python train.py --num_hidden_layers=14 --hidden_size=160 --num_attention_heads=5 --num_key_value_heads=5 --head_dim=32 --intermediate_size=448 --vocab_size=2048 --hidden_act="swiglu" --norm="rmsnorm" --norm_place="pre" --norm_eps=1e-05 --positions="rope" --rope_theta=1010.0 --rope_fraction=1.0 --qk_norm=true --attn_scale=0.177 --bias="none" --tie_word_embeddings=true --parallel_block=false --init="normal" --init_std_qkv=0.0395 --init_std_o=0.00748 --init_std_up=0.0395 --init_std_down=0.00748 --optimizer="muon_variant" --learning_rate=0.00894 --lr_mult_qkv=0.7 --lr_mult_down=2.0 --beta1=0.95 --lr_head=0.0036 --max_grad_norm=1.0 --warmup_steps=0 --schedule="wsd" --decay_fraction=0.602 --decay_shape="pow" --final_lr_fraction=0.1 --batch_tokens=[8192, 16384, 24576] --max_seq_len=512 --doc_mask=true --train_tokens=112600000 --max_steps=7354 --dataset="wikipedia_en"
Each number is 200 + 30 x the weight over its row's rms, rounded and kept within 0 to 999. Layers, rows and columns count from 0. The size before them is the row's rms in percent of the matrix's.

# layer 4 MLP down (transposed), 448x160, rms 0.169, rows 253-267, columns 0-159
103,185,169,190,190,185,234,158,194,175,186,196,193,238,207,193,213,267,250,204,196,189,180,176,219,187,189,168,187,211,218,222,150,179,188,190,229,168,175,173,212,160,258,118,189,159,180,163,155,190,239,247,231,226,174,218,210,212,255,186,214,122,183,222,201,145,231,178,187,242,178,194,175,199,227,235,201,195,194,166,197,220,200,240,239,194,206,152,179,207,189,189,176,173,223,178,201,231,203,164,201,178,192,185,180,179,236,221,249,243,242,212,249,154,220,231,214,286,221,237,203,225,230,187,154,157,187,187,195,235,163,248,203,222,141,184,215,187,186,186,152,250,230,198,215,228,141,193,191,192,214,197,269,194,181,182,166,163,152,227,235
104,170,202,250,206,163,243,229,197,191,216,224,209,194,194,162,204,208,206,164,221,181,146,214,185,232,134,196,205,241,264,216,262,240,198,209,212,146,181,239,189,212,195,198,273,215,191,198,186,160,196,191,209,194,228,202,228,284,222,201,195,170,185,190,224,195,166,191,208,185,228,184,165,178,237,231,245,158,243,139,164,122,195,153,206,177,155,238,155,190,210,231,186,195,172,215,185,160,181,188,209,211,245,179,239,199,208,199,192,240,203,168,184,202,158,242,232,184,161,152,155,220,194,164,153,184,234,182,229,219,169,251,203,209,173,231,136,195,162,160,176,157,215,169,189,222,145,207,171,195,191,224,185,170,210,216,174,182,220,245,207
094,162,179,236,196,187,246,159,227,271,190,167,256,191,167,235,177,184,173,201,207,193,205,203,148,183,213,197,202,205,184,205,210,196,170,225,169,227,209,204,194,232,156,174,155,170,205,204,170,122,206,203,194,174,227,183,159,190,217,207,232,224,204,167,207,175,200,193,152,243,189,196,175,222,195,186,150,216,246,150,225,135,169,182,209,206,246,112,232,171,204,173,222,187,188,189,230,180,176,197,204,208,208,147,212,206,194,156,203,182,171,241,164,197,162,188,242,239,221,184,213,209,180,237,234,221,166,200,234,235,203,239,221,168,207,240,296,152,156,129,185,181,240,160,194,190,210,156,188,227,260,190,205,173,153,180,186,189,189,194,228
101,197,196,233,160,167,176,177,227,112,195,181,192,177,261,168,149,208,147,243,166,235,192,145,230,198,187,207,203,206,217,194,227,159,208,145,175,254,219,226,247,212,226,195,178,179,178,195,185,203,203,164,179,197,237,190,232,180,177,191,180,202,187,205,200,179,171,214,236,171,145,267,190,206,272,209,199,200,187,190,209,200,202,226,251,209,221,183,223,230,213,208,231,216,214,203,208,247,184,216,167,225,183,158,179,216,207,214,170,210,207,225,168,218,184,155,173,156,211,180,195,232,203,213,221,220,194,123,259,182,185,205,241,255,240,148,216,180,226,217,189,241,186,113,192,172,169,186,210,254,255,257,198,266,208,216,202,183,215,226,227
107,184,168,199,214,193,224,180,219,168,197,232,214,184,189,152,235,181,159,239,164,247,152,263,202,195,219,227,182,195,156,175,208,222,240,205,206,187,223,151,222,182,248,246,250,174,194,195,175,227,225,152,187,164,189,178,211,200,279,154,230,163,212,220,179,206,188,198,195,198,206,220,203,223,195,141,199,190,226,181,208,187,222,180,155,214,189,205,229,177,149,254,144,219,242,144,240,195,199,220,186,198,215,224,245,181,184,225,156,198,187,224,140,243,180,164,219,208,183,139,192,193,232,184,243,184,208,205,228,226,200,226,196,213,145,199,291,191,231,190,178,257,206,202,182,208,157,262,179,241,246,188,220,247,179,164,174,198,216,185,148
091,168,227,194,240,222,181,243,168,210,215,196,195,233,236,167,238,153,213,205,200,155,200,232,188,198,152,205,195,229,172,173,254,217,187,190,205,216,229,205,168,211,164,175,187,219,225,218,195,178,170,193,212,117,197,234,223,240,177,227,167,229,227,200,231,227,241,197,209,177,200,251,153,216,220,208,200,169,191,227,252,159,179,194,185,189,170,217,199,240,164,241,223,199,209,238,173,227,206,181,131,207,222,183,218,198,223,185,183,167,175,191,239,246,170,205,212,196,243,282,232,225,243,214,202,179,239,180,179,198,248,152,246,175,240,210,235,139,106,239,183,159,225,161,123,210,232,166,191,196,191,206,215,230,225,197,159,169,209,215,197
099,209,226,174,230,173,188,182,162,180,186,202,221,194,223,204,190,133,264,236,245,171,130,270,162,238,200,192,194,199,185,176,237,186,193,215,227,173,152,193,192,162,222,196,248,160,237,188,195,255,225,207,249,224,192,237,217,215,195,176,177,195,222,203,191,213,217,173,221,190,235,195,200,204,234,227,212,179,219,221,183,176,221,177,151,151,236,222,136,212,215,216,203,135,173,132,180,168,191,191,179,159,174,217,213,215,155,180,177,212,228,170,229,200,182,243,203,175,213,139,177,163,246,222,245,211,184,153,217,195,184,221,221,211,181,192,259,203,230,207,174,186,229,174,216,193,163,205,231,249,193,183,224,256,272,200,195,140,227,206,131
089,236,198,206,193,190,242,217,184,191,138,181,226,250,209,182,200,212,204,207,191,211,187,230,150,211,212,226,213,192,175,193,123,196,232,236,185,173,193,190,171,200,203,210,179,192,183,230,215,236,194,181,154,220,147,166,194,195,168,245,273,212,213,177,141,204,142,189,237,219,191,186,194,222,215,210,177,157,236,187,194,204,223,229,257,196,200,247,187,176,153,201,178,178,219,256,245,217,202,256,228,189,166,155,177,234,197,201,179,195,132,238,274,171,210,139,178,259,210,156,182,205,193,147,181,184,159,193,177,209,215,242,210,225,235,173,170,222,230,159,204,235,156,169,202,182,180,208,208,180,172,248,220,158,187,242,208,158,145,194,254
098,228,168,211,205,206,247,184,192,196,180,208,238,148,220,198,186,173,228,166,210,249,155,181,235,220,231,197,226,221,173,214,250,182,191,161,153,189,236,148,182,166,196,215,190,251,205,227,204,226,190,148,188,228,286,152,249,221,196,155,162,235,207,175,219,194,198,241,155,168,220,211,175,196,199,186,180,224,197,219,186,272,209,165,177,157,212,217,212,171,207,186,206,186,219,174,172,195,172,175,218,195,179,179,226,194,238,227,184,197,204,154,173,144,257,183,152,187,189,188,180,168,157,180,208,213,151,163,214,98,175,207,257,196,223,192,191,210,166,195,238,192,243,172,175,221,222,186,210,153,250,185,247,219,232,242,225,247,197,157,205
095,195,198,167,220,210,237,151,192,208,206,268,200,221,206,230,256,218,213,221,197,244,176,242,229,189,225,206,166,215,179,174,150,233,188,217,234,224,196,219,208,238,179,213,167,222,227,207,248,170,161,174,140,239,216,209,144,240,239,211,222,157,186,168,171,165,203,181,183,166,193,175,217,189,184,182,203,186,195,178,197,237,180,222,174,203,214,180,262,166,228,183,219,214,236,215,173,171,204,230,212,157,169,193,166,153,93,172,225,186,162,173,208,190,180,219,219,228,188,163,181,183,151,177,208,141,193,191,173,184,219,213,225,261,216,253,285,220,215,192,238,233,206,197,174,216,167,252,199,228,215,219,224,201,150,201,149,174,173,218,147
100,172,215,166,176,174,187,130,249,173,198,229,215,195,189,225,188,220,231,189,218,174,178,171,231,208,221,201,172,240,184,206,161,199,246,188,230,236,197,234,182,223,205,245,174,245,229,198,217,195,204,168,230,272,209,217,195,168,206,170,243,261,245,127,203,196,170,204,166,219,252,188,183,237,196,251,228,255,245,250,207,241,179,217,200,200,207,172,216,156,265,184,207,231,224,175,189,212,159,191,179,192,201,201,223,238,244,238,224,229,177,219,178,211,196,203,210,194,196,212,217,190,189,227,130,214,211,234,202,184,193,136,218,214,162,231,245,189,157,182,185,251,184,263,231,250,196,209,209,183,189,161,279,217,190,171,204,199,187,251,149
095,158,183,174,239,172,218,206,209,245,169,211,175,199,213,216,185,171,220,239,202,168,140,213,262,250,225,204,227,199,173,243,198,222,198,187,217,166,191,196,191,167,140,178,182,154,211,161,208,164,210,167,187,195,242,193,205,223,180,125,242,196,174,164,170,245,172,208,213,206,233,237,156,193,242,149,228,208,189,262,163,197,159,184,241,151,165,167,210,213,179,222,189,184,204,225,208,216,209,209,132,245,160,216,216,227,232,192,152,197,179,234,205,265,190,139,233,177,220,212,186,193,209,170,175,147,205,188,225,181,153,219,211,203,164,175,187,201,233,176,173,208,196,206,158,212,205,200,254,236,168,226,175,239,274,187,238,203,164,212,140
110,182,192,204,255,218,244,190,183,251,222,163,215,216,138,185,171,270,256,206,226,211,213,195,138,206,175,235,188,223,202,231,184,250,199,202,227,171,181,208,190,197,182,203,229,211,214,195,172,198,150,211,203,132,214,145,234,158,236,189,198,192,197,209,135,221,223,239,151,185,204,183,166,221,194,261,197,211,211,214,167,198,230,234,190,198,196,144,177,234,221,196,260,152,190,154,278,215,212,256,198,188,235,179,220,198,268,179,241,199,197,243,215,210,212,239,251,206,237,210,199,187,231,231,234,181,146,245,199,222,189,213,180,231,175,201,217,182,200,186,210,201,187,145,173,181,178,208,188,155,179,185,179,133,188,252,200,148,192,195,221
103,192,172,176,227,225,170,209,191,205,217,181,210,221,228,217,241,240,204,197,188,147,222,183,142,204,231,233,153,197,172,131,196,198,271,242,204,247,232,181,207,196,171,217,231,164,173,150,226,230,207,164,238,216,258,161,217,187,164,214,151,206,213,229,162,188,182,217,250,157,162,192,174,251,208,219,233,196,211,204,175,243,158,175,245,204,166,206,245,240,235,202,221,269,248,241,208,262,196,174,168,222,150,220,196,199,237,223,186,226,235,156,212,196,245,210,169,179,162,210,163,194,184,166,196,221,214,250,227,136,213,233,172,219,224,235,193,184,193,197,223,214,149,232,204,219,243,182,190,141,229,175,220,194,204,226,206,180,228,178,222
097,226,216,253,168,186,245,234,183,210,158,260,210,191,247,200,166,171,140,186,236,168,169,246,185,185,204,195,195,167,207,159,216,228,175,187,200,224,174,190,235,212,249,193,172,188,230,233,242,148,210,179,241,170,153,195,237,264,216,211,236,159,187,266,240,156,229,231,150,215,212,227,222,235,145,196,236,179,179,214,149,200,151,198,192,223,195,163,202,187,186,229,180,173,231,203,208,218,241,241,237,234,205,176,184,189,200,192,211,219,150,200,212,203,208,222,186,181,199,177,205,183,232,240,267,201,226,150,233,206,171,175,204,179,175,237,168,210,179,164,220,202,265,200,198,208,169,107,227,202,164,226,232,180,216,194,222,236,203,162,232
# layer 4 MLP gate, 448x160, rms 0.256, rows 254-268, columns 0-159
102,184,175,195,214,148,181,236,145,204,152,184,178,222,170,214,209,224,214,223,205,181,208,197,208,221,214,260,193,202,212,177,210,194,216,181,213,171,221,168,150,219,197,199,210,166,180,221,178,230,174,223,224,216,221,216,226,199,177,161,189,147,189,201,234,193,171,149,192,210,154,218,230,220,213,214,230,237,197,168,255,187,214,219,131,153,217,163,159,169,173,250,174,242,207,219,174,157,225,226,193,238,208,258,235,160,188,190,237,237,190,215,194,204,169,220,159,275,170,206,187,109,138,205,219,167,189,210,172,225,160,223,219,191,246,212,207,264,200,198,197,211,234,165,218,165,161,197,152,169,202,232,197,173,237,234,214,151,155,275,180
099,209,165,209,153,202,214,221,206,248,252,201,194,208,192,167,212,193,172,206,221,181,191,199,177,168,198,152,227,211,181,192,210,227,218,161,187,204,191,215,164,180,173,177,169,248,187,227,197,240,247,178,185,201,154,195,205,155,195,174,201,179,186,226,151,173,184,174,191,165,154,224,241,113,254,221,179,239,164,216,189,207,185,205,136,170,156,267,212,175,213,220,222,182,197,220,229,158,190,174,240,200,186,176,233,190,193,226,203,208,188,160,178,192,209,193,155,280,172,192,210,211,172,258,233,222,174,192,255,242,209,216,198,205,213,105,154,214,125,248,172,235,173,200,233,174,180,188,217,197,199,144,158,129,187,203,215,189,191,209,196
098,174,166,202,252,205,229,232,227,174,184,212,221,217,225,191,197,181,213,214,201,183,230,191,203,117,234,199,156,178,226,164,244,193,190,193,130,218,214,258,163,210,186,156,172,200,259,192,199,166,171,207,156,178,261,188,214,197,216,235,206,188,249,161,230,205,252,235,198,201,178,231,187,189,271,168,196,186,210,159,220,213,242,211,212,190,209,209,200,214,173,194,207,204,203,185,204,182,143,199,159,190,142,179,244,218,184,171,170,158,247,164,135,236,191,174,168,185,185,197,249,142,220,221,141,215,183,144,168,251,189,142,157,217,210,197,240,226,250,188,210,212,205,157,163,194,181,237,256,197,207,171,219,207,217,213,249,211,205,168,211
107,260,221,222,249,163,214,225,225,260,237,234,192,241,225,210,179,208,260,175,185,178,156,283,180,147,146,207,204,199,168,182,219,200,197,253,169,155,183,186,180,170,193,184,239,194,203,210,224,226,198,252,223,181,208,206,171,207,194,210,214,229,202,198,230,153,194,249,169,219,163,208,227,236,191,173,165,213,189,213,244,187,204,160,201,169,173,215,176,232,222,211,200,176,188,172,204,216,221,263,197,253,155,178,223,204,229,213,243,219,178,239,210,210,182,224,224,258,248,196,156,215,201,236,239,165,208,247,229,196,218,206,214,227,199,214,190,180,191,210,210,195,212,179,228,254,176,160,166,206,139,210,135,126,193,200,181,236,225,164,275
079,178,168,239,216,200,139,175,191,223,200,215,199,222,248,202,190,181,222,250,178,178,166,238,187,166,186,187,169,186,192,164,204,204,206,262,196,170,191,251,219,212,190,182,204,198,238,196,178,214,162,196,155,169,223,240,223,173,172,116,255,231,231,149,186,203,198,193,221,162,246,248,164,164,201,182,201,165,220,184,209,241,148,238,199,177,186,210,167,181,230,207,196,202,148,190,160,241,173,157,198,198,192,277,167,158,221,189,208,183,230,174,179,243,237,177,177,195,176,183,245,147,230,165,197,173,272,197,200,223,202,191,248,183,148,148,202,234,194,145,247,218,238,201,175,187,162,170,183,229,181,183,221,230,173,213,213,257,229,224,212
098,174,191,151,225,152,188,183,201,267,235,212,233,194,163,259,210,163,199,205,191,192,177,224,202,250,223,181,199,208,221,226,194,212,226,226,184,235,197,210,191,141,212,197,200,195,209,211,178,234,166,227,171,188,190,223,202,147,225,187,113,172,201,184,199,190,215,200,205,163,224,191,206,198,195,178,267,184,201,184,182,204,245,229,158,185,179,160,250,195,190,234,156,229,189,177,232,155,240,209,181,242,197,213,167,183,157,227,250,258,178,199,219,234,196,211,198,192,220,190,189,228,200,224,171,176,195,259,236,172,175,215,207,224,160,243,177,222,260,163,173,192,233,206,184,178,258,253,171,198,171,176,150,148,223,230,174,179,302,164,156
090,204,236,101,217,217,222,244,201,214,236,189,211,229,201,198,200,244,198,185,229,204,237,202,183,179,213,193,210,203,229,243,149,158,200,193,165,242,217,204,231,205,172,212,182,188,167,200,236,201,174,219,193,162,211,175,228,233,214,192,222,162,216,240,163,167,169,201,254,237,259,227,197,199,209,166,219,202,162,236,199,154,196,179,131,220,190,227,224,141,182,223,129,244,235,247,190,242,188,226,154,201,210,264,221,205,174,212,231,238,212,206,219,204,153,170,208,213,183,200,200,224,211,239,159,194,228,160,149,216,156,181,134,240,250,168,163,187,254,195,251,218,200,231,207,191,200,199,199,189,229,214,241,160,220,133,226,201,223,215,196
096,226,221,221,183,211,204,229,192,219,99,215,237,171,210,209,198,165,207,195,179,226,243,242,204,194,171,255,230,185,185,180,211,260,224,216,157,282,190,153,209,196,232,261,257,209,194,215,198,202,157,209,236,164,162,213,211,253,187,206,178,183,170,167,223,176,204,222,200,178,165,241,213,160,189,112,200,206,205,178,194,178,148,239,211,226,226,174,213,150,171,232,139,220,198,193,230,208,192,185,238,219,204,228,164,137,154,185,239,213,227,192,207,197,149,168,205,198,159,211,178,178,183,209,248,169,195,175,263,187,211,191,151,220,167,188,208,228,204,172,210,174,221,206,251,208,203,188,235,212,178,205,164,170,273,185,214,226,204,184,203
098,188,248,216,259,228,166,201,195,188,207,170,241,241,190,148,264,179,208,187,283,160,161,215,213,217,285,186,224,226,195,181,199,234,195,212,179,230,187,218,139,167,206,147,218,150,218,186,172,185,200,198,196,202,168,199,212,168,143,234,180,194,157,233,205,164,240,264,176,189,232,188,189,183,203,210,242,231,195,137,213,213,225,182,163,204,249,226,194,199,197,198,239,229,207,216,218,204,251,191,209,205,208,244,185,165,232,212,177,173,155,163,194,265,195,175,192,205,203,195,207,160,205,168,221,206,142,225,217,206,155,245,154,237,181,148,208,259,207,175,174,168,163,219,199,212,232,179,203,181,187,172,155,215,174,202,186,192,226,171,140
097,194,232,240,202,242,140,161,224,215,220,199,233,195,226,219,148,224,187,232,236,209,189,178,195,200,176,210,190,197,250,203,212,246,169,185,182,222,193,182,207,229,214,218,191,201,190,190,201,206,117,172,194,197,170,228,205,205,221,179,226,201,201,132,144,222,198,223,201,201,217,167,219,212,240,182,177,135,164,167,194,199,160,236,168,241,178,223,195,172,224,262,162,182,154,254,160,173,189,211,198,150,179,138,161,198,233,186,177,195,156,117,215,208,186,185,239,216,195,235,205,184,259,212,190,229,212,209,210,180,290,224,171,217,152,170,245,207,153,221,227,190,184,210,182,164,111,238,199,226,203,228,161,200,196,176,180,218,186,185,202
104,199,171,204,189,168,193,190,236,236,184,182,178,197,158,201,264,167,248,192,166,184,175,232,188,223,214,193,229,165,186,216,203,232,195,160,199,131,188,165,157,146,208,208,184,218,202,217,194,168,182,280,184,218,257,204,203,206,228,205,221,151,230,141,180,190,223,155,215,186,195,244,182,165,190,203,177,222,179,213,171,181,178,183,191,199,260,214,252,232,175,184,200,206,179,224,271,146,201,146,158,204,193,228,253,198,187,132,170,167,165,233,248,180,138,157,174,134,182,154,171,190,239,195,190,191,232,243,166,193,182,157,194,169,216,196,203,226,217,221,213,191,186,197,161,208,175,208,273,200,203,194,182,230,147,190,167,159,195,201,184
106,175,254,157,205,144,181,207,213,180,223,216,151,208,209,177,137,249,230,195,203,162,157,244,146,210,224,154,177,264,189,187,146,214,139,188,230,178,173,188,152,202,179,225,188,256,210,228,188,221,233,222,212,206,244,227,256,201,212,246,205,213,244,231,214,190,176,219,164,228,182,206,201,219,255,213,199,223,175,208,193,161,200,236,238,193,233,181,186,181,219,206,204,225,193,252,192,245,190,168,231,190,195,155,246,226,206,191,231,160,163,192,220,211,221,193,208,116,251,244,179,178,224,246,220,193,164,192,201,240,167,186,197,222,242,180,206,283,189,143,239,222,202,198,216,167,154,185,198,181,181,185,205,230,236,153,206,198,217,186,219
100,177,221,249,214,177,225,265,247,212,212,196,207,271,248,270,184,207,198,231,205,170,156,187,219,232,239,268,226,197,264,173,240,196,170,155,166,200,201,229,193,207,240,202,172,179,197,212,195,190,241,216,128,183,228,200,211,236,224,141,209,195,188,192,187,162,213,199,189,188,222,213,219,160,182,167,241,138,209,240,234,179,235,251,217,199,237,220,228,168,217,242,192,182,200,215,154,211,192,148,222,284,205,171,179,240,182,154,205,188,193,206,204,229,169,162,178,198,238,226,178,184,168,227,186,217,193,198,211,253,225,141,147,177,196,199,216,218,187,179,219,176,190,195,186,203,125,169,155,202,219,174,154,214,212,204,191,179,221,227,215
103,142,203,204,199,236,214,203,209,212,204,237,208,231,247,256,232,140,195,215,196,278,188,195,215,180,176,225,175,183,201,179,183,199,162,182,210,209,200,207,219,204,220,229,178,162,172,209,219,171,210,210,176,212,225,240,159,186,227,198,219,184,272,167,154,250,195,152,158,231,191,240,216,208,184,178,216,207,211,232,253,193,240,232,171,247,182,205,221,163,177,189,195,218,161,142,160,225,279,131,198,202,228,199,215,168,182,152,251,228,217,168,186,219,203,230,269,214,207,216,166,203,212,232,235,198,230,180,244,231,179,199,181,228,198,200,198,180,205,265,260,191,204,209,137,182,158,229,196,206,250,169,224,225,201,219,209,122,205,191,218
096,212,230,213,185,219,214,198,253,207,231,276,164,206,198,198,200,220,224,175,164,158,213,184,156,156,245,200,221,177,233,208,252,159,198,218,244,154,221,195,224,185,191,257,207,214,215,189,208,176,189,183,221,180,218,145,189,226,196,193,160,189,217,183,140,186,169,227,201,168,198,185,184,212,212,190,152,156,209,202,176,223,229,183,130,188,221,240,129,206,224,189,154,216,170,197,225,212,233,203,235,214,170,197,176,176,216,235,218,215,190,165,175,206,173,181,140,224,183,176,204,224,213,254,189,190,171,181,242,178,137,189,181,216,193,198,189,186,136,218,233,187,195,257,250,110,167,267,243,226,198,262,237,165,152,205,214,205,189,224,221
# layer 4 MLP up, 448x160, rms 0.255, rows 254-267, columns 0-159
098,211,213,217,236,177,182,226,274,202,217,210,203,179,176,148,177,198,170,182,197,214,209,160,195,204,162,190,176,176,211,187,247,246,191,171,154,159,200,157,231,200,165,192,186,190,96,200,195,199,177,213,222,215,231,203,213,187,219,267,175,189,235,177,204,209,140,188,170,187,232,211,192,164,174,237,145,193,172,192,201,230,146,212,177,200,228,180,162,253,274,205,199,198,201,157,193,212,228,180,178,209,148,168,203,184,217,146,161,152,201,224,223,183,210,275,192,180,160,203,185,227,194,192,218,241,163,213,129,216,138,216,145,227,143,193,204,226,201,211,209,188,227,223,217,256,208,226,200,214,248,174,197,214,165,222,198,216,217,247,245
095,206,210,154,197,198,251,267,170,218,188,223,216,223,200,259,198,231,191,165,218,195,186,185,217,282,208,187,237,196,195,177,198,259,196,199,229,186,205,255,237,244,201,183,211,175,206,201,213,265,212,156,225,225,149,182,226,230,212,216,198,248,167,175,183,248,257,175,205,223,133,197,188,191,150,249,211,175,180,198,152,205,183,243,188,205,198,214,168,259,209,222,230,203,215,197,209,169,233,181,248,184,176,249,179,218,278,219,202,160,203,236,199,227,202,187,170,173,163,210,232,179,181,196,225,217,195,235,190,157,208,212,197,163,233,213,165,228,208,200,188,214,177,181,241,216,209,169,183,174,206,212,197,131,205,214,149,150,204,271,127
102,199,182,188,209,215,205,198,200,198,182,189,256,198,225,159,176,183,181,237,181,195,140,185,193,193,230,210,176,239,230,149,218,198,175,138,165,167,172,213,235,191,162,142,163,170,213,163,145,189,188,160,207,211,248,240,238,241,198,205,181,229,214,162,194,146,205,166,241,227,228,232,183,151,220,194,179,194,203,231,197,265,178,166,181,165,237,150,237,181,207,180,212,202,234,178,235,228,251,163,151,225,158,194,214,188,251,210,214,186,199,182,159,203,226,188,170,237,211,210,160,206,204,176,215,233,240,181,201,213,180,221,213,187,220,198,234,192,213,197,196,206,193,194,133,231,145,159,234,224,231,280,198,207,218,122,256,208,148,194,253
105,207,212,186,210,220,267,189,183,260,184,170,168,192,175,197,149,227,204,147,216,190,171,206,196,169,160,198,187,171,201,188,217,196,217,195,219,141,213,130,172,205,183,168,188,207,215,226,236,271,161,161,218,227,188,193,225,203,158,191,215,249,204,175,237,199,229,202,182,143,235,243,199,210,151,207,185,162,216,237,177,176,228,203,195,252,216,151,227,166,206,231,170,225,234,183,201,245,244,216,223,200,195,179,180,208,219,271,176,224,237,218,182,198,197,187,246,201,290,185,228,161,158,194,196,255,197,233,174,210,173,212,194,258,218,249,228,196,143,181,172,201,189,190,182,254,169,217,166,199,178,229,226,171,135,189,170,204,211,240,160
090,152,255,158,221,226,231,200,153,184,184,152,216,174,230,214,166,193,220,193,177,223,216,177,210,165,179,172,185,240,215,167,248,194,203,176,204,196,210,174,169,199,204,201,210,218,188,209,213,192,207,226,213,189,179,200,193,238,130,198,172,163,234,197,249,160,197,236,200,150,211,234,286,216,180,199,229,188,172,211,202,169,186,188,111,230,185,211,216,200,162,251,215,176,233,202,242,204,194,237,175,253,178,158,153,219,217,147,164,223,212,247,244,205,218,211,229,198,138,251,150,231,247,204,183,173,172,215,226,177,233,140,210,202,178,266,215,162,184,239,231,235,205,179,196,165,234,196,207,175,217,163,205,231,261,194,170,232,196,157,204
096,247,198,239,153,185,192,233,179,165,210,187,255,159,145,172,266,183,184,216,175,247,223,158,230,212,219,193,207,180,147,185,183,201,216,223,200,222,229,179,245,211,259,183,167,168,187,143,253,257,154,117,221,232,185,243,199,203,203,214,216,216,238,234,220,239,158,209,220,211,254,192,204,189,221,201,171,221,195,184,235,186,215,272,233,180,192,225,188,220,225,220,164,204,190,194,220,213,170,199,199,195,157,161,208,186,188,201,216,186,165,227,186,164,195,227,163,175,201,207,215,234,209,221,212,194,152,200,185,173,251,154,223,130,214,167,181,218,235,182,172,213,231,167,168,223,112,221,167,233,202,189,226,142,164,195,228,162,193,200,191
080,221,199,207,219,185,218,238,255,232,160,194,223,155,232,190,219,211,199,227,168,195,258,233,194,232,183,214,242,187,253,180,168,192,197,206,177,198,249,227,245,199,186,160,188,165,172,164,188,205,192,167,196,214,200,187,217,263,237,179,196,172,203,204,149,173,173,210,200,262,216,204,179,193,228,165,250,212,191,256,189,190,195,174,178,243,173,193,229,161,248,202,187,238,137,162,199,177,190,190,114,165,211,219,244,237,157,209,198,151,173,216,220,209,215,161,201,178,206,124,261,223,219,192,196,215,210,183,145,224,165,243,151,161,221,204,203,153,255,247,227,149,254,194,205,211,185,190,215,175,184,200,233,203,230,176,257,195,192,173,202
100,196,164,186,175,215,195,246,231,246,161,200,165,182,244,204,238,226,204,228,231,172,203,185,249,184,205,246,230,144,120,212,213,191,253,201,237,209,180,191,217,174,208,176,231,212,172,216,200,164,202,218,188,219,248,201,244,212,192,178,220,217,225,196,180,230,262,210,244,171,211,218,237,260,167,213,212,235,230,200,187,183,287,192,215,200,207,203,186,220,229,192,171,214,160,206,162,206,202,209,203,220,239,149,169,239,256,173,237,167,165,230,256,217,229,186,235,202,188,209,125,219,167,199,205,220,179,240,201,206,225,237,243,229,195,194,197,219,188,198,163,174,178,144,166,172,205,184,219,278,233,201,182,136,225,250,200,195,247,235,177
098,239,213,188,194,204,243,202,214,166,180,196,229,288,213,167,253,154,219,212,157,120,188,192,222,237,214,195,184,207,246,189,215,218,242,192,208,233,187,195,161,200,205,218,197,202,202,184,185,175,138,226,228,212,193,253,259,208,224,228,189,194,166,176,260,238,223,203,204,210,174,189,216,250,182,192,143,222,226,186,199,231,200,217,226,177,230,178,169,218,240,249,208,198,264,263,192,182,250,198,223,185,179,217,232,138,252,173,170,192,155,184,231,191,289,185,202,255,179,217,222,219,185,162,243,234,211,225,224,189,198,209,166,159,163,228,193,161,185,201,241,147,168,195,182,181,187,175,162,184,216,240,186,184,197,215,190,161,211,217,231
094,159,224,150,214,193,135,179,158,189,208,216,221,221,219,172,209,236,179,199,121,150,189,203,247,247,238,167,163,156,186,255,163,211,205,192,182,169,206,237,208,203,215,186,183,212,201,249,216,227,212,152,216,167,158,247,180,182,165,251,189,214,206,177,216,184,207,176,172,179,220,209,257,191,184,163,183,169,212,236,209,228,223,232,204,205,238,198,175,207,235,242,220,216,219,190,206,228,193,172,203,206,245,196,194,184,239,165,183,232,162,157,165,213,184,247,189,268,153,252,235,191,251,164,221,220,196,209,195,194,185,219,177,242,184,196,192,190,141,215,183,260,203,206,169,195,226,287,188,257,182,162,200,249,205,162,170,258,198,206,187
093,231,216,167,210,219,196,182,174,234,221,188,193,246,186,215,215,192,166,198,220,195,262,201,174,196,182,245,152,195,176,188,245,182,171,238,141,196,167,208,197,199,198,148,140,212,180,184,195,151,234,189,105,159,195,194,239,203,257,206,151,192,123,210,200,192,192,140,167,192,250,215,240,206,198,187,164,191,144,234,211,225,277,168,160,177,193,182,191,197,215,153,205,206,179,172,269,172,177,193,159,210,223,202,231,217,215,226,218,231,225,208,182,249,232,218,186,229,218,224,236,211,152,229,151,214,178,232,222,177,165,225,169,152,213,188,172,180,194,192,160,193,182,213,173,217,233,226,178,247,256,179,200,190,180,173,179,204,224,162,239
109,213,212,215,182,236,196,219,136,177,228,155,232,217,204,176,179,204,265,217,234,165,189,248,285,206,171,211,186,148,118,250,208,218,193,228,225,172,198,242,184,217,197,234,166,217,209,167,251,197,236,249,152,151,223,196,151,220,236,186,210,174,187,195,206,171,174,192,238,151,220,183,249,227,165,200,202,181,188,227,240,172,177,209,116,233,189,178,248,191,226,224,194,245,193,191,178,210,165,213,229,199,193,159,232,173,168,171,207,178,186,179,189,158,196,230,231,184,237,185,186,165,264,254,202,216,213,247,210,195,203,216,182,223,180,183,131,197,168,196,164,204,164,220,233,210,172,204,179,247,224,205,183,167,207,178,215,216,158,219,217
099,211,191,188,165,206,218,201,226,223,214,176,206,251,222,200,237,161,255,190,221,178,220,207,203,194,169,229,175,177,174,199,164,139,228,207,195,218,232,200,185,190,177,196,216,171,224,146,212,238,209,183,237,215,217,199,248,198,194,225,183,227,159,196,187,223,152,217,164,221,227,217,178,201,150,134,196,254,178,216,195,241,196,215,216,217,214,146,214,209,179,239,249,226,246,266,195,230,185,272,220,209,147,194,148,197,181,234,203,195,242,179,195,250,186,235,130,141,190,226,229,166,239,205,209,224,196,215,186,153,194,160,238,210,189,177,252,169,207,256,233,187,165,184,222,204,235,194,295,167,208,199,260,185,182,198,226,214,230,170,163
099,210,177,161,166,184,187,163,184,215,199,245,128,237,211,183,220,207,166,191,208,173,151,193,175,216,161,267,193,178,216,188,202,208,247,198,147,201,157,200,201,234,232,260,210,190,227,225,235,232,196,231,188,188,239,172,203,199,224,233,143,193,188,260,165,178,216,196,179,251,194,189,216,175,142,220,171,176,212,213,216,217,195,283,225,212,203,175,216,156,174,211,238,168,276,140,213,256,216,168,218,223,216,182,172,198,227,174,212,224,194,156,209,144,157,180,160,211,156,224,190,163,191,191,223,170,236,235,254,225,195,171,271,175,200,180,189,231,187,206,211,177,197,169,229,181,197,192,217,139,138,184,213,166,237,192,217,193,194,224,218